config.toml
n_layer = 9
d_model = 128
n_head = 2
n_kv_head = 2
head_dim = 64
d_mlp = 320
vocab_size = 8192
activation = "swiglu"
norm = "rmsnorm"
norm_place = "out"
norm_eps = 1e-05
positions = "rope"
rope_base = 16800.0
rope_fraction = 1.0
qk_norm = true
attn_scale = 0.125
bias = "none"
tie_embeddings = false
parallel_block = false
init = "uniform"
init_std_qkv = 0.0519
init_std_o = 0.0519
init_std_up = 0.0519
init_std_down = 0.0328
optimizer = "soap_variant"
lr = 0.013
beta1 = 0.95
beta2 = 0.95
weight_decay = 0.028
lr_head = 0.0432
grad_clip = 1.0
warmup_steps = 76
schedule = "wsd"
decay_fraction = 1.0
decay_shape = "linear"
final_lr_fraction = 0.0
batch_tokens = 32768
seq_len = 512
doc_mask = true
train_tokens = 109900000
steps = 3354
dataset = "wikipedia_en"
Each number is 500 + 50 x the weight over the matrix's rms, rounded and kept within 0 to 999. Layers, rows and columns count from 0. Numbers have three digits each.

# layer 6 MLP up, 320x128, rms 0.321, rows 157-173, columns 0-127
375422558497452546498504579584506412456542409482467600470510520523402477511492537388504472465505451517455544526547645492575503506563400535570579613489548494477414573519501403461435441479494499419551551486415509515413513468493537433531586540495537528419520425460474546502570499449548497431540403538527425564427598433503534510515527505430537473518555425525372429499551531443500568526560
470513444458315548561482465503500538553399558466460489522538498503539644529429470552490454572442509495586483546505531579455513554536522472571651526452578439502519410527451511528478516541471492566544521536573502370470476518452384466540514467526452563470483496547517503493580479580449524486482499579441640499520587573491501538493474483512523501508497580441559565457630503481630437596436
529589434538537437486490462573435490512501490426577509483480479471442474472421430527514429562532525547576490478556460511493561485535538513478497520501545527526474543456438492448493426496450518519468471625488553499494584484441566476445511480486561492496534435596490576578586430576453477502526558592557538549531421398448464548525600561530504493513527531519548457451479568628497449526488
540418471437484417480434468571524446622474532474413528470550492459498504472497477524442458571486422547379503467478471453534577550534552459600447478487488541450449529470453527530530511443460467532512451470562532476570545554481557527494435474619480424432480535440423509474475469542522497567492526506594475580579542601479440520453559473437537539506533617513470454424564510433522507490490
521533414532442526393494414509448456519474542523511587431426587516434500521469441589581587437534544591490521424543512548411550527607533503537578492509418392498452472511486425456446500518537527515511407366500614485491444457523478438431571504490506442399459505507503611484557572403546536458483453586539438468505547477476564470524559456568511592446422536525508523668574492539575544586525
446478506533492539497609509500499472517519554507507480480596558571488479548536419516519563436481523438652460525457566547516421525489432459506489507555472476444531428581485555621572351479469487570432548348405539545452435456584396601545441506488466417515433465519485485421464583472463417436494568464415480497442549433500494437528509539416457513497472600534451535488453572504490543476454
555526564496475527482548531473447465438478491459462541527564440547463553495494546455600431481377486480523468524635587469475540607444499409514434487547586534505472483480464486488512443447547529484464403539510574495539564546469461524418466530498550445582460473545504594494446473431555406351444415462521508518409433570587544618625519496480488450548592486474453514437587566500625483457456
471507527561490417478533555533559482450516511460498516468570542489454536543516530504472524466557474466525574512547522459581418453471444500532503425530443545548510582514449464447437547494636511502514529454572508494450560403425522467443516553380507451498472573478524522500540515442531551583578501598560476551434526476551496528446555561592388557606577504533439459583433498550494474528556
487548481488507414561594534522489542526461497573514585534625445505473527492426556491581428488476453540511544501463421483531526613541503494366491633496395418538471493574499529563580506502474528492595534525529470478508458483515577543533506402508434506516504423540533445419515533542482525470525531548511462517491456578507597491418466487571440510520462401605575568497446477558459517417554
554472507522583533479494522489507536560548433488483434424372518535501452540466464457475531467449500585496522559494474558492572474585479418572490525530394484540512402521504502531451453515498513403619454476456487553457538457560537541539453593529412487520421515523541493492502598583525466437511476560511484547615513453485444452521463495482536570541506450541483550443453418449435529488420
517492441512536484532531466552592479559505515497537498512497587474533544394488537476536450499491482547429423564505521519646479447546430460507548545465566476488488494447468457581486504458561492471518461440459433420509559488603580516546496533444569552474503584571581518488449467496576548547429480507494514493440527485540562535541458471441516551552479506572531511389497543559576453381574
550527449461502513360543544493482557512527558511536498490579567503440435526507493541482521526529505458469446574459626470470548494573479502495536475510497475509554498493490493561502446442460494470495457441504429581473501511510558567476485385518532591556475507476491489572531413393555507493452327416553457482539470512427460421479446541524484541503452494523504569408539473558464440458526
530578429514549497473407429469533463544538360537440486492466382509447547493531466489463524496483478579512506516468537373499502576450523521546489435538578493457558546572476466480548566466522485514520523531495578526462513502430613520407515505511506398529530511531524437460472535457536559512472540488549553481500513575473542601456468518582453446476421428541523476586394554529500588583461
513503425565562474464591485492490485506420490487532454551536517495438479592456472411493506564509497562457578517458462535487572493510526493570545572462505517498511537423429429610437482503536421613530485436552550512425497431385523473564441412505480555475538566493534467512507551481503513513380528586510509471437454436480448488533343552417434552519547511571545413468452562486438496542505
575475578495541541599491504547540494495445564499467555513494417466439510502434557464520455420471543452487520499469594497555505502467541608544590495521562499493471411529447539546519466546453415579499512571583434542496489502536467557519504581494573382491492417493389554413483410586548478460544406525495489516460505534525479470478524479401458547511454527508603464526534518473573583532502
384468501413481547467548473451574514515409467482396494481479484487502509506432553496555506492456419547446532449501474505491527548519552493480469542483533476538456502500530405475554422507557508557558441504494499479508472516444506499417420509486504494542504537518499518521507484517429494466535494480588486572507468481476518472461580507471496446490474559555487483463435467470554382481472
484465443560582600558512444540517488512449550484450428498502557465495469442579432541458517372500476511437486475385559462503431498529448495442527478477517486473461523455443467408414531479586511597484459451522486516542515451545435578397562538549501489500511536435594508563483604483513513487462477558530505454478436472565548563450407512526496510534488467434487397447551484508457420490450
# layer 6 MLP down (transposed), 320x128, rms 0.306, rows 157-173, columns 0-127
526425571564570440565585475515446410533489579572543447546512527536570585501460417494507490491486342469582402527473419462473491504405575419533491557507588521564568482442486536498518455446526552490390395511540526464514489464457505575463426424506462466565485585483522535523500550459558532628449559472559439432456507529486515489492443525365483587574513527508534547531512523458485578609514
544387504478536480499532483526541356471460409481485477421444497542615465534559440690510530418474574426510591464428534506518544475478409504473467529482531521514517551630484535428440401453455404509480483441476518530445571556586515511532456496478555484553473457487460399421455529466507482468423503538530396514481515526415489492531514412553460534499471563563510512590424488493442486449458
493483512475531474591522499522485425549494445468497494521583422496536469514449421498449441529475469485477480486591562469455466504534467469526473559460449454516437489561472560565452506515545559417458465490570511506594463423476478424501447498493591569539568534531520490570560535447447568512490513578457432405628613571467486490439538513456431483506542544518522440434503492495431483411475
438610475593627496494442547433610473458452494559487466537481524488511513559572597537553577485382385531599425604478444557509410526497486503440530355543484449549509474505523470508568450497494469530446475602488507511431535503513522476516449453519454484579497457487538539554569499490523537529491506499442480530447561498564513527581464488502489491506536496491543614521525600533501518546521
503357518576506497510551467477555471513487480467471492546477549489427384507549515609418495621498381383502464537515507412489455441511502480521490529475494451399525471541466480511379510548403503440550435467443552537492580508537460491458505538500434586556612542533655358521495422593479487410489489576452511457523608409517462470476408594498464467474554476496522517551457519472575584565512
564545530461482501511516508454521586562533531511421567487431446487476446515473537512498423425529470528434560581616449396412441464458526558579551426418488530476502543524510519548433524524553545449551586478488492478500522538403547451559588500432477520456461631453512519533480557559528563566626502534386497505460536519508440625479555564565557562417511522470483543424429454528481486578451
626539403492384459495539448546493550459520561567514514553466594508459509565447506554494557445450460574483478653489562459550487480511458518544435363429395645561531477471618593550514374485581481593498505495534490491566554471497580474496475520559538489531515542545510479554468435529562520491460455551513405509511540505502460557539551534524351470604524537565447467451519440517469437523509
580443401497499442510480511440434504521530477568529538524484484581483457515492507550495517587567558521534564493422525591507464517585465543526417522443461422508573498461599451541457448471481484488526494424464459485490458524514508493469508510488591459473529469493496391372588463518412564510452561545528581567516612551482548460484429472532456437475392515501537485562503485486475434488569
539513593500485422504487586566431439538514555474434476447487516484473418525436521485535506499552519465434530588497551525555495568463407510529549444594533525383475598561537444538423489480485483496606377460504410432430468528425505473546506508453478490478521429543503466386515526484448560435554509592458485494471521495523586522505536509585534462520495625496520402507348537556553528451498
422505552481534482436461514422445568513591571408497540533549500452539659510553547530539500454555546514428477425438587429470508532488512536490419479500468596517525518437528368535512557456581505523568525456458584556485536510425476446529520510446484411461567476503469454540545502476477451520492498533561532528433472553504516562391532494478457403491555501534503502523535494483384479593457
489556402445426528597448608581461541503551491440436597499446502519501438490534489502385495535461522381474549463464408388456487539558586482517403472570461496544515560511578528516428428527432541471450634506424418506551568515531481461523494466503471453485518432558453439499555411493497485518525600460529534509511484538457489563431498495451444482532490488553439571580457473457469449552455
465524429415489511546512475474464396509531477531401526551464487524447525481525484464452499452602619536568481446474469540522558480464478376535403572553536542503502413498407463488536567508577586434550572484559483475464507403527448511509453651584459436449483517497509478410483505533485450504601458525483570506487498467483516532559544408453436486397538515531512538532459494491537458564538
490619462521492512415502477537504542482519515552528349520540500480488548494540563534472518471455459438383452371537434597528473502464524470450534552506410494498421443537468525573515486480527554560487490531585504522486478649479445546454464489439515471462504518517505552488461472548499476525488498499456468464502479537512480427464562370565456590438537546483488498548458462450430420474475
362430639508411433535437442540504373467566552465486450436512582526508464458488555585522417491476508461522460403535515486529499479486508559674582529551515492518484459381544573463509470501530539492436518430582490476476499547545490546506521585422476524481528524561504485530544460491409471549535489533551512510505484524520551504509546486519560450553454467473475471560551430494498499492428
488481524502556499392511416442488409499532461498607466436521499529461516474553521490498555569537496505487483555429484547561535437443560470465443439498475548519581559526540458570482438512482533453466600448483545537401538425449503467476586496576480489536561539531491510452548545414480500569516555429533531535480492453540468477483480462527462405436573409491541469524551496482663503442470
505540502514539505513537455576507577466569464530491450511447501488532479461490415568539470562425408471590477509520567484507434516538500459493500496448528422603449413507443556512532503496439506503519476528466520461459460505469510526520543437563542543475501448518493515454487492565430524549476458509418536441452472586500486491545480486448567497505503529463458520466510501489476535466520
556501473535475454427506505443527546545497572509514526486530474413446494573528506530541549632523485594379508592511496489551521555477407467420583563452493414541382475519469557542565400535484387461562485462549422497485463520468563448491475451481505474459422467458527473487543437501517459475480600467473492541493529517432448478562433492535453579503436400546467545533495471524505552538480
# layer 6 MLP gate, 320x128, rms 0.314, rows 158-174, columns 0-127
470534458445644526522504520541521601508595514473543400411547539473459436495467452547540523418560444545469412494480470595477482465532584541444434489577436415394505549494511456474461469437442528470551570543530518502433471520480505490528456584464534574501417548460494595487592540439550521538498445458495446535504502409594391501520527479413479528552462540490497468514403433525527549466556
529453564377483503453510472534476566508506509494514521514515519551543405515485482521405545373506465484677497626549557433499554477570508514483555439456488494527501470539574496493387522598496524485450359509479496524578471482495549514514480563439563559519535442496512481533398516453446496560436405551533485472532478450476517452554552549423469577509484492520525470513488505487483446512553
473551596419496521431478495608514464581498574452516516516453481433470412509504473476477477436494440589471524611514401519510460569561489513491552483433491439553516517505473542514511492510453517457405446581413517557542512448568534444439493459526449496450353429451463464437534558491555479456548536512537541461569525486426438522477573428471496546511556492483436481399496447515418527459447
503579527492471496551529438457453519489469472460530449490450502504503452423579518550540647452529430641553484476434455469469538497481476440475556560425516461571444483517586525490580537547456630409487407473538493457482484462549492465409504510527561452478572523455556517533530467459477479439459460518541529458479526474461528482540599376470581459519444491533540615547579469521517545537551
536576540502517506467466443447584442456482502467413446546480452404452534484475535595569467502510440576473456478562460469441559523501495465486550493488534504533401581476507515410448479479514552515501525502563393424538491588512509376420558455523491462491599506412537490564582498502517542555494526511520479569497465540533441570566567444525626470476427469480603527551496502535505547599517
499519475525559535547567504506552485451542458611476431561501445571455596511515506466424556449527534549485396503408419493480430479398441500588485505440482537559474483497490480520493491524441476456498606518580449512490475603505429440455608578522589556441521498473583561520423438517446489511466393518535442509490543432538416451492513522582447497397532532346442517533495465379441527545636
546521502542487492539574465498654468508499555519521521450535479497520498531534482589492483394484553567568535483559511408559529523503512445609425476470473532561504587542536510535505435566505445464569523447406511563440550506481548577453446510567557434539420476434501480517543545535479463479410440434538462475434560406547494483383446564568400494522530433532453626533431517534441436515496
569477391503523487522461529517545482515610491458491579555527509451490459561518490501470520426614512529496503485621523441598414403486486524589599544491487463496529514505498581448491501484508428463392501494502571501537510495619480480575470503501513470502482458601497555563535550538478483592520496545604523481470501385461525462500537524564478448505499631504534426539520509474524553473518
543476457474511485599482404556520530490463538557490600484440452516457522430502466510448449475486487510483518512576414494479497536458405489440471506506539487488496548494420607299443475486540436487501459556559577428390418519530522491516499480515566551525467482516533539520538443599514498531499535452438474461539557507477486592524471478626538474485512494511425620462511576547606472517527
503530457481496538529495535437423425533540512618502596527492465515482520384433545522508432447448485567554522496486453552454594586595534550517423516457478512436429501543555441528559528476500519455528565483492536523473524527593459544523539516539567532475497370551486504522526504605451439469520506531450395480479514488577468442422534481492386504433481460510435483502486439537504473465573
479503484518455496492490559537561500519500445510463486516469485487474595510530450468501492570511488491476565491457514501534506443527467471477579579543474442457453459420409491434537445504459420583495484553601504522525485404462502404469518475468651489531493516501508470468509427405522519575530412452392460490478556458507469518444519483519557456459608408457594510435515618598464588553486
530554465547557461489420443473429513595521517416507531521436492474525494550485496398479578381537500446432461376501498512506514516471483483423572508570518464471575547536589471463498498468561535529478478493521445463499496543517470527551584508456487495519527530457497393512502428444540511620549537445469542484567541499522505461471558458463413511567468531464532518516546482484445511590515
437443538451484473514499456497508517498506501409448516571548602459451517454586571631508502573530480575552466449530491501560489570554509462461454469490445470518438484475490498402458469553478481478473595515545475469520444447515531539535494452541440467471420524493583533586562487529542430511579440505499513568499558544562491492481498484506450509512526541409453578386509462497604532434468
505542553461556512495457480548485463491634560514457501433464457591519419409471514577487531503539449546465503555457559525568476471499477482522433444554562484527496570574505441409451506559400460415463454464444421473464483547425537429431394382495501556559408483453421462456445559579442503450451444453540489490489410491478487531519478598534596512476478474493496504518386468502522483423422
511547585512566451462508384492531503508487465606533545472523540511512480451528433481494549533523500543514559474516533441527437529491461494441418467489518524482472445522522484430432453434415548463562558482406446531485442610484593469455546402552576506552473484500518509483457560467378515494521453543477578534451478537437499486383502606469605464496533530497510455464422467513454507433519
498565415463501447475619483440532533537491463446508478469525419480425474552532469527511483509495489532425532420533516495376565466484544549530608454514480417508543474538489517488462538550512423512637493462515554532454412527530606552499509352532391440455493485500461450511535448512634514457471499478481460565477486507578487576573541461477524519499518489511463521587534564561493412568575
528450472479445525525547553539480418541468460484501495477424522480454494471503489567493506544528497473520544470562475415478479443553511515583608473534504455460480536578544544538581561422490391501543462565536492514462534505489463445508491477609550493541447418523592502494483530490447437496426524590564528333481552573468432468510484517438549597395492585458501470484478497457557484451530